Weights of a small GPT-style language model, trained from scratch on English Wikipedia: vocabulary 862, RMSNorm before each block.
Each number is 128 + 24 x the weight over its row's rms, rounded and kept within 0 to 255. Layers, rows and columns count from 0. Numbers have three digits each. The size before them is the row's rms in percent of the matrix's.

# up: layer 5 MLP up, 448x192, rms 0.109, rows 405-426, columns 0-95
# down: layer 5 MLP down (transposed), 448x192, rms 0.105, rows 405-425, columns 0-95
# gate: layer 5 MLP gate, 448x192, rms 0.117, rows 406-426, columns 0-95
up405 099:162150123151137118128169103148105166107149093125142117135182144118120152116155091127149114167127123143149149095123099120081132161169136206144139137101120124094154106134146174099170144114111153142157103129126103108158154122116087143104140091132136136129120129125089110112153118118162143104
down405 095:085127129138149100129100138123105166158107125120107140129146132120137103115076131162137123145116126177103127156143123104149113098151126130183092106159097179124069133153134149137169109124152122133120071128170064123157122139116112125120127096098122108124140127112120172109122110134165109089
gate406 097:119122143090125161176138147142139092149127163144149139117162144170131110125151073177161135130145159157113124141138094188128128103115143117120122082082172147091159155143148157089075144159109117089118089119143148195156124110118120156168123115144112136105117096124134148089083110123113126076
up406 096:136141097121144148100117140172133188110094121115121159096116186164137132120157131090101125165153144149109119150100114141125072149144138119116120139126148096134113127128152110136117153107106130149093126094075119146182114150114090148119213168134140150115112112139103153142174146146165120105
down406 098:138121134131095151108144135153163124131112125130092111141141137104119125129140119138143114137115102170137093130121125129142123067089112117111087137127094133114156167124138105117086128149154127079087132043168126130117094123100124152123103103170166109164155170154124143139112152121103121109
gate407 095:162129110085132129110122100111132155123093162153142146135100099127123171083105112126097112128120121051127117168120111121131090138125117115118115134156135091141132136104131095112103168126140119151097108175130135169102096133109176113087116085126129140129151167110145117149133185074144141157
up407 098:105139067132129132099118167154132191106115146131092118080139130114083161144101159088131141107105137114129120102125125144121123139145143119154156130111167092119100162115168136087120137131105141177166108141144123120148110134122098103152135106166148099118149101109107137110115139081110122140
down407 097:109152109108149120122146152153113147155114144113138118114124132150097134125120136120155105123149120100092143077131114104140127116092110128134139151144107076016127114074136157077075103128119152147123146191129107155090130130109132126122118135130104138165144181118150143134129175090169108148
gate408 100:096113132104096145129142130097085153078142132103130114137108129111103128170135131118104119119127081123136130141163103159121128140123160148167078148146120145136125186122108180138147106105115132134112099161117127132090096124085127185131143156178174129121128105123129131146144138143138097119
up408 102:159112100110124106083112165136089112141164093121061122143154128124139145064124143156119140146163091102111120075117166142102125169108134122107104129114175156129160068123178104130112145127127107092139130124110130144158140110156092123156123138123119150106156153135096101119102143139146143135
down408 099:159133119156149094089131097117143132086153127078130123082132154108136151143125157100161149093158135140128135113134130108155101116132120142115091113160131122140152138100136091142123110095172123124126120101103130106178123117178151120107141086116099138152157086140152095172148112153086194135
gate409 106:155103124140089132141149127136122081124116166121128134107120130120111156143104082131148141104128123138158122168099135129128132125118106103116134114150113117148094133167160109173131129120121173120131138143105132122130184158143125131135128161106133148139119198099133155133083187132125145127
up409 104:163128148098149125141120070112119177150142129130145132114101116116121114139092140162126113110116125124132108106161159074110127143147172126127166111098128114126147158149105126130122172108172141142128153153060136161162098080164098120105118138139099136112146104144091111186142111185151153161
down409 101:139132114130131138098145106117144116129135111116129135157122126122180145124147133076144140140151120138117149117119106106091096136097171134089199116123164158112141142147151148123146149092141107167114116148094166155120127108158111144131123127143104130143116159098145124107150119135161139145
gate410 097:141130115142152086124151123119132132100125110102122100108120123129061136119106145124130148097124173168153089145145115123084159091152105138141141097123138192117141120120133142131129108156135094118116113117164135132119071094118127100127170091135128121146109093167124132153106157127143138095
up410 104:138104122113128080144154163109191138150155079157156135121171149129084086136114070127144125104161113112137102149138105133132127089138142087114100096147149127139123091107152141143115177109137150142145111144136144122125120138150163122162160088121100169146136129121124115094091132144120121157
down410 104:102077138127159095172094135141115112147125140135148175131109094107142120145088155127121098134083156134111109103085092124110120129134135111147140110119146135107127049154120172117122105143123115176132130141153151139121116154130129145179159137112174144142099128090122155128130131127119114130
gate411 109:130121133160160135113123128165098120113130107088149134136144081144113081163136127137097150102144170087183157105168124155121118116138188132136150144090167173145126167126104138152138116143138125139144139188086131123160107140107132135133119097136158106115144185098132147142104138156165132123
up411 107:105138167116117150124142136105122076143145160151143150122130128126133129141107095135117154106144126134147153123123146138113107099102160092099139118150118124115145162121108170168108099128169138097117084117108128134151083116099135156168110120115139129088123176146144110146149139168095120098
down411 102:103094140073147145117092138087097154139112147113108113151148086106112116125120099169128140157189075138118155118122122151084132135136116131167125127124110123086119114159141177092131155127164126112101121136142197149170156110143145116144135097108143101131125130129109132084105116146164166127
gate412 096:121101111106097097150157136122094155112136120134139170124147184136169102124140164123101116122151063124145122128108114098167080163158128151092113124109115136127156084147157105128133122148100116140133108141095097097145109152168143110168097134145153122136113159047139089158161138091160106160
up412 100:113147129099138113085153143150081139106151114122127155133152139143099126175104108099136173110141141153126124182113069097138091123111089141137138165120114131129075104126155163127135127134110153140098131110138127141153124170150171163129089113148124161128096132107116133146167149139122158143
down412 102:119126156102103180126126126111147153090128125142122136126141118179111137144148162122125133093168117130127127111144144111119145117183130120136097165135167123087086084111114134113137174133125145105137144124108126082100135151113155121115115119118102146122076144136153094152124089134136129165
gate413 101:135165160137153157147156123142106133110079124133109108083154119115127135117133124092129153108115149166155102100130087165108127136152153113163115133154088140137117100153144146127173138121156076107132125114144125160125166162141130150115107087113129089133097135097150121137097163134133089093
up413 102:100144126124125104144116114178144113130141138177149133115142141120116144139123153153114145124124114136097137169144121110109126174179158117130111174125109098136175094117110087153133120098121163069095138141122124167142098135110110141081129139166130104146084134098075125128145137100082150118
down413 101:129132066091106136089143122098115125155119125115088082149154120145131114132165097140121111139111124146117117081155137130116113141103125170103116151121098136112166118122162154138150151105120074121103086120144148174082169156160137136154132144109128141156121142140131121143161135099152135159
gate414 095:131178166157110140127154104118136097134090104143135153106145130127132103153102179103121076099134118076092131115119110200098159118139114102135097138124145133124087073152135122169135120174133159125100120163127128150176099134098136110121144104131099124129115121127101141115110143144124167178
up414 098:150147159124122158110149125094119129153144082107124136117135105125118137142161096144129130129133128098118178142102107107114118122151146172142133120136098163119129103108101163119167136168108089150151133135119123147076141090128088163163110172167106108108148121132136113087139107185155120109
down414 098:143147135114150123136139125147100168159165113126127097125122127156096130155149140154086111150122144144098159126134129128113126136159165135172131127163132118138131096122168152082105107102113119103117085092151169142113165085133122154083118150162129105134169122139119135110103124146143085112
gate415 098:114122104126136112143138128108133134151143157144099115130132126154142099138108132113158114102111117125095141108164142144102139148163157152107109112140164167131091165094125107113121142099154078108123155124127149097088134110143158131115117132107162167105119145127135143079138143129119157116
up415 097:150120132140087106114083128118120112190143126130133104120155133167121122130159098184125085114161133123102112082109134125104146111131154099143090100137150096152162136089091122103166157140160167142117134133097159149130101136144122123113106107120131090172132104135118176133104124088122147098
down415 097:118183121148128154140101140132119130150142114139143165171176155145129153127153158112109138121116167114132217144132141167127137107150101103136146142163164139096119139163118099091145117150133096119134068113134107129123152093123121136103143143131118118118096102179085120120089133107078114124
gate416 104:127146124110098113110160119162098129136171177139101095145142148127137142139107101162108107106129141133140110140153114146113122097151126137136111133098116130105117130135132090138130123090104138134124150134104123115172118137127121137200186146144131144103140092091117130119127138110141169143
up416 103:144132116110100151113121110123122176118146142100115148148110144152102128150183118072071124152138122148128114151159097120141100118138123114157106155118174162092074156111135114138127159143135119177134102112121111104112115116110163113147127155116133081074150127142146144101161150133124110161
down416 100:162116173152119093147077070141118119152146126112155158130120122084093128095122107166149116137108105130151117120128143150124109138117120099111108118129135118129105125138147134136147131124157102136147133154156136167137146135100167061105097118107145109154097116124123122143121076129140101150
gate417 099:159107086115148125075128109100134113186157149118121076162161085134101184109119148160127136149079141125154138103136153144119108143099087111149111109096121105130129140094122098134145152149123144130124147151142145155143163155127077128151146156099170107123165136138176094157093135157125131104
up417 098:140106139148136150105098149143107067139118133162144129115122112122122159124081172124115136120176153172129133134143161142151102097133102134110155118123142171128098128136138164108160149104160148137114108125139163138136070144142136141101113122064113136144151133139162145153105117094156132109
down417 099:126122137155144146143083147172086110149108165154165140139121129137128152123108109120128103163178113114070127161099144127126115132134169166158113108129103128131131138102136171115116146146154134139129104125119100090124107136078117157103095133099142094103144128112123159131103106137126112103
gate418 107:130165095108109080136133160142108145125113114130150112147119105110110108092100157134101117147150149138149142153151124133135144142117090174152166090082179141094128137102091149085129111115126101135123120139174129156122068126121157119075105180127144111135117136153092132146122105097111117107
up418 109:135094109117119160118137117133094109185129126101111187112113132113109093132137133160121091092126144104135151078136126165130094143136125108121140105108094130114107131085119106101140155125129115130163110179115126126102120077147116122120146160093164076149093132161142143181168123138098133144
down418 106:126132136138073137108110122130151099147112143142143122177112077127115120159131123136130089148145089134087133141177170124088157116140130080084117129134137088088114147098115111119138157114141133109116108110152139093145116136103142091124142073145143169166140128137128106101118098097124194122
gate419 110:142168150061128098192122106095085110138104105158104131110156144112107107133093141144152146100112160129153117115165143115140092135102107153112077128128123100137123134106158104157134160090137122132106111148145126168141139133126122127100107107129100141161118131136135134156139174147117159139
up419 109:140084156105120114125132125086151127095103124141133122142184099124164167144145127093107134159115136126155087121126114117099118124087177098137113177138148117137124131119130157140146088079088164127129128115139102101114125120089097163136128166119139124088122095131128140153135090096087138111
down419 108:127131121141123108156152152166121096132105142097142153129120114143130139130113126153131068134152180121162125129102114119119123159131117144150122121123143103125146131115145189112076126119148132144125132103090106113095086121141082117104138162130112132103136107110088140135092145142091156119
gate420 100:131089173096144108071170154115160089119122149155128114081134124153108143143086172065099127108122128087151116108142139122081134123131098135150179155105127099126122150104102111122109166069136150153153137121110156144146128123092116155119130146185117108147122131140137146150102164110125156153
up420 101:099135135149094173135134115131068177161147097134084078136121138084133107101115118139150169149129144117152134130142129155133153127127114125101141085117137119148112131120136149143144122115148125111108097120141108139125126159145127141120157147128127103083146170095170129135170140112146131103
down420 100:124129114169109101118179095113128111127114154171111109085143141116133135109145121133157148138113145097095114158144101113093157148110097130134119155087135118106153111102178113127122145098099092164099113123115123130143119126121125130143172102112163071149146139120157090126143151134141147088
gate421 098:117131122115110161112117112129118113115151136161125127118114142123120110127117169168146151115145154127148100154132149164129156098093145145119150133105118114136076104108158087120118142126135111140127124151134116141162123140154103063132113118120140110138132180112182119170119120102086137104
up421 102:123165148133137134133122080160134121146136124137131133112176104158123128145126141097133124109103143161153147120119130125133158146141155107096172151086102124144139120070105106128139124120137124142142133142136136209145131136105130118119128107166078134096115138109143092135117124121112111130
down421 102:140103153128153129148062099130102121093107165095067162138109116112140144129134178108130152096141099136122103126119141136205140151090171099121120129136105142095148132115131104134093119103160111141186144137116172107114110110128170109159171146166122103121111113110116115153141138141153188144
gate422 103:094109093084123122127103169159146153166137075135098141133124142153088106104121138137140143147166111122141149137115125114109137137162166154107120191159128132145112161098133070152138116117134146127156153114125093153119164141117110088152116127137134120100122151143154161179163138165111144156
up422 102:117105148102129108119132091102114117088116091138092132151139130105134178145129137109147154113104146125150129112133115134179142163123115167073170151167111152126135125094144158093108122102117129127125110149164088132125063123085136091166161143131153154136152125135115111133124149125139123105
down422 101:123126144115131132109197107149076098116106128151082094119126153141086177148101123101120133106151134080104085139129115093145167126117150108132089139156128146124095088101140148143109102162159131129104103160151091061135107132140139167111141128160169120099115128120149136111138102106121094098
gate423 098:146121108085094108124115153159175135145102100177113151112092158131154146100118117117124118078146139116127136140172142122103133132108127139087172146140093141098153119119108126138080165110149136127139098140138118113151135118089101117135150150142132182113095109138127162144127137054104153117
up423 103:133175154137120108102167172174106162112122130124134142112138120139117152107148125152130124123136108149129124115131182102165120137148103173176106124116126126105154102158142116134120098085149152128147104080135117124141124161104143109150120162133142056118162167091120094106108136138139137135
down423 101:111089115153118131121145132159132111169085144132126115111161138122115087114116157079114089126135139158144136103170124137158116135117136163103134118131150133084160154092135102145116139149114115096114120146141139126131107103130111119137156162176145136125108192115159117155147094110098078099
gate424 106:152160140137120170138145151151117091145118125123142119178146093162118129161105144104113141100112147080132179105150161138145122129068137062171153174086125117128088076143190149157092135140124124136103125128135140136097114140143160144139144122172112123115155141153143164114135108143125109094
up424 104:122140113153156157172164124139155135127071098191128102128116111104094151136158152097098131123128142137146176151091104104110146144170116154125133108140118109145083105091135151124108096106139121130070118159110128122108116126151160128096157106164109107128142111169140159122133129148130101122
down424 102:093091136125116102143077168144132147131127117119115126086106118177153169098102121182102128162090144150113057164098114140118137130154101145113071082162101140074150123147102140154120115129095127162180137109130109104137138132140091104131105148129186120138118135138127121090137127107179108146
gate425 104:079152155125136119114142151127145122147121167102112070115126087089119125148121110128176093146180087131161144123122128131128121118091111132127090129124156093145128108119140136121126165106139182111103113112167123129159109113116114093129139132132177092135092142113149128111106128096139150116
up425 101:121108116141139131103126149089111130145116134112181140118107124158178125145117127124176096084156105128128119118101121091159122136140120142137135139147141137146102167104115114139159170103124105132190115112161093123117171153128157112175158155124134123087125126110101153078091142121148088149
down425 098:140102118106119154164166159135127143146115124094127108135092134132135086129152101128119093142125104107146162135122165126140126100076128081143132095160105149156133084135102143067150171115128165110093109123113158091125146116127141109151150138101159155085155120120153151158127097105143130142
gate426 099:096161175143095177192120076136102139110087138118105171142137141124122111126096139083152106139095083157142106137123097119122156112137125143170105113141141145121135149101087110156145131095135131165111128122148126116127062116134160142101104153116122150133108100121144120157144117153143104129
up426 097:067141139129121141117142129128162190186119103155120143113117107112097146141094127134129121103045104117113098150111131142107118142137172128133130159137193118108122108128160144161136125133121119129102122088130127101141163092158157105114109092086127122121137129112146098136139118162109164101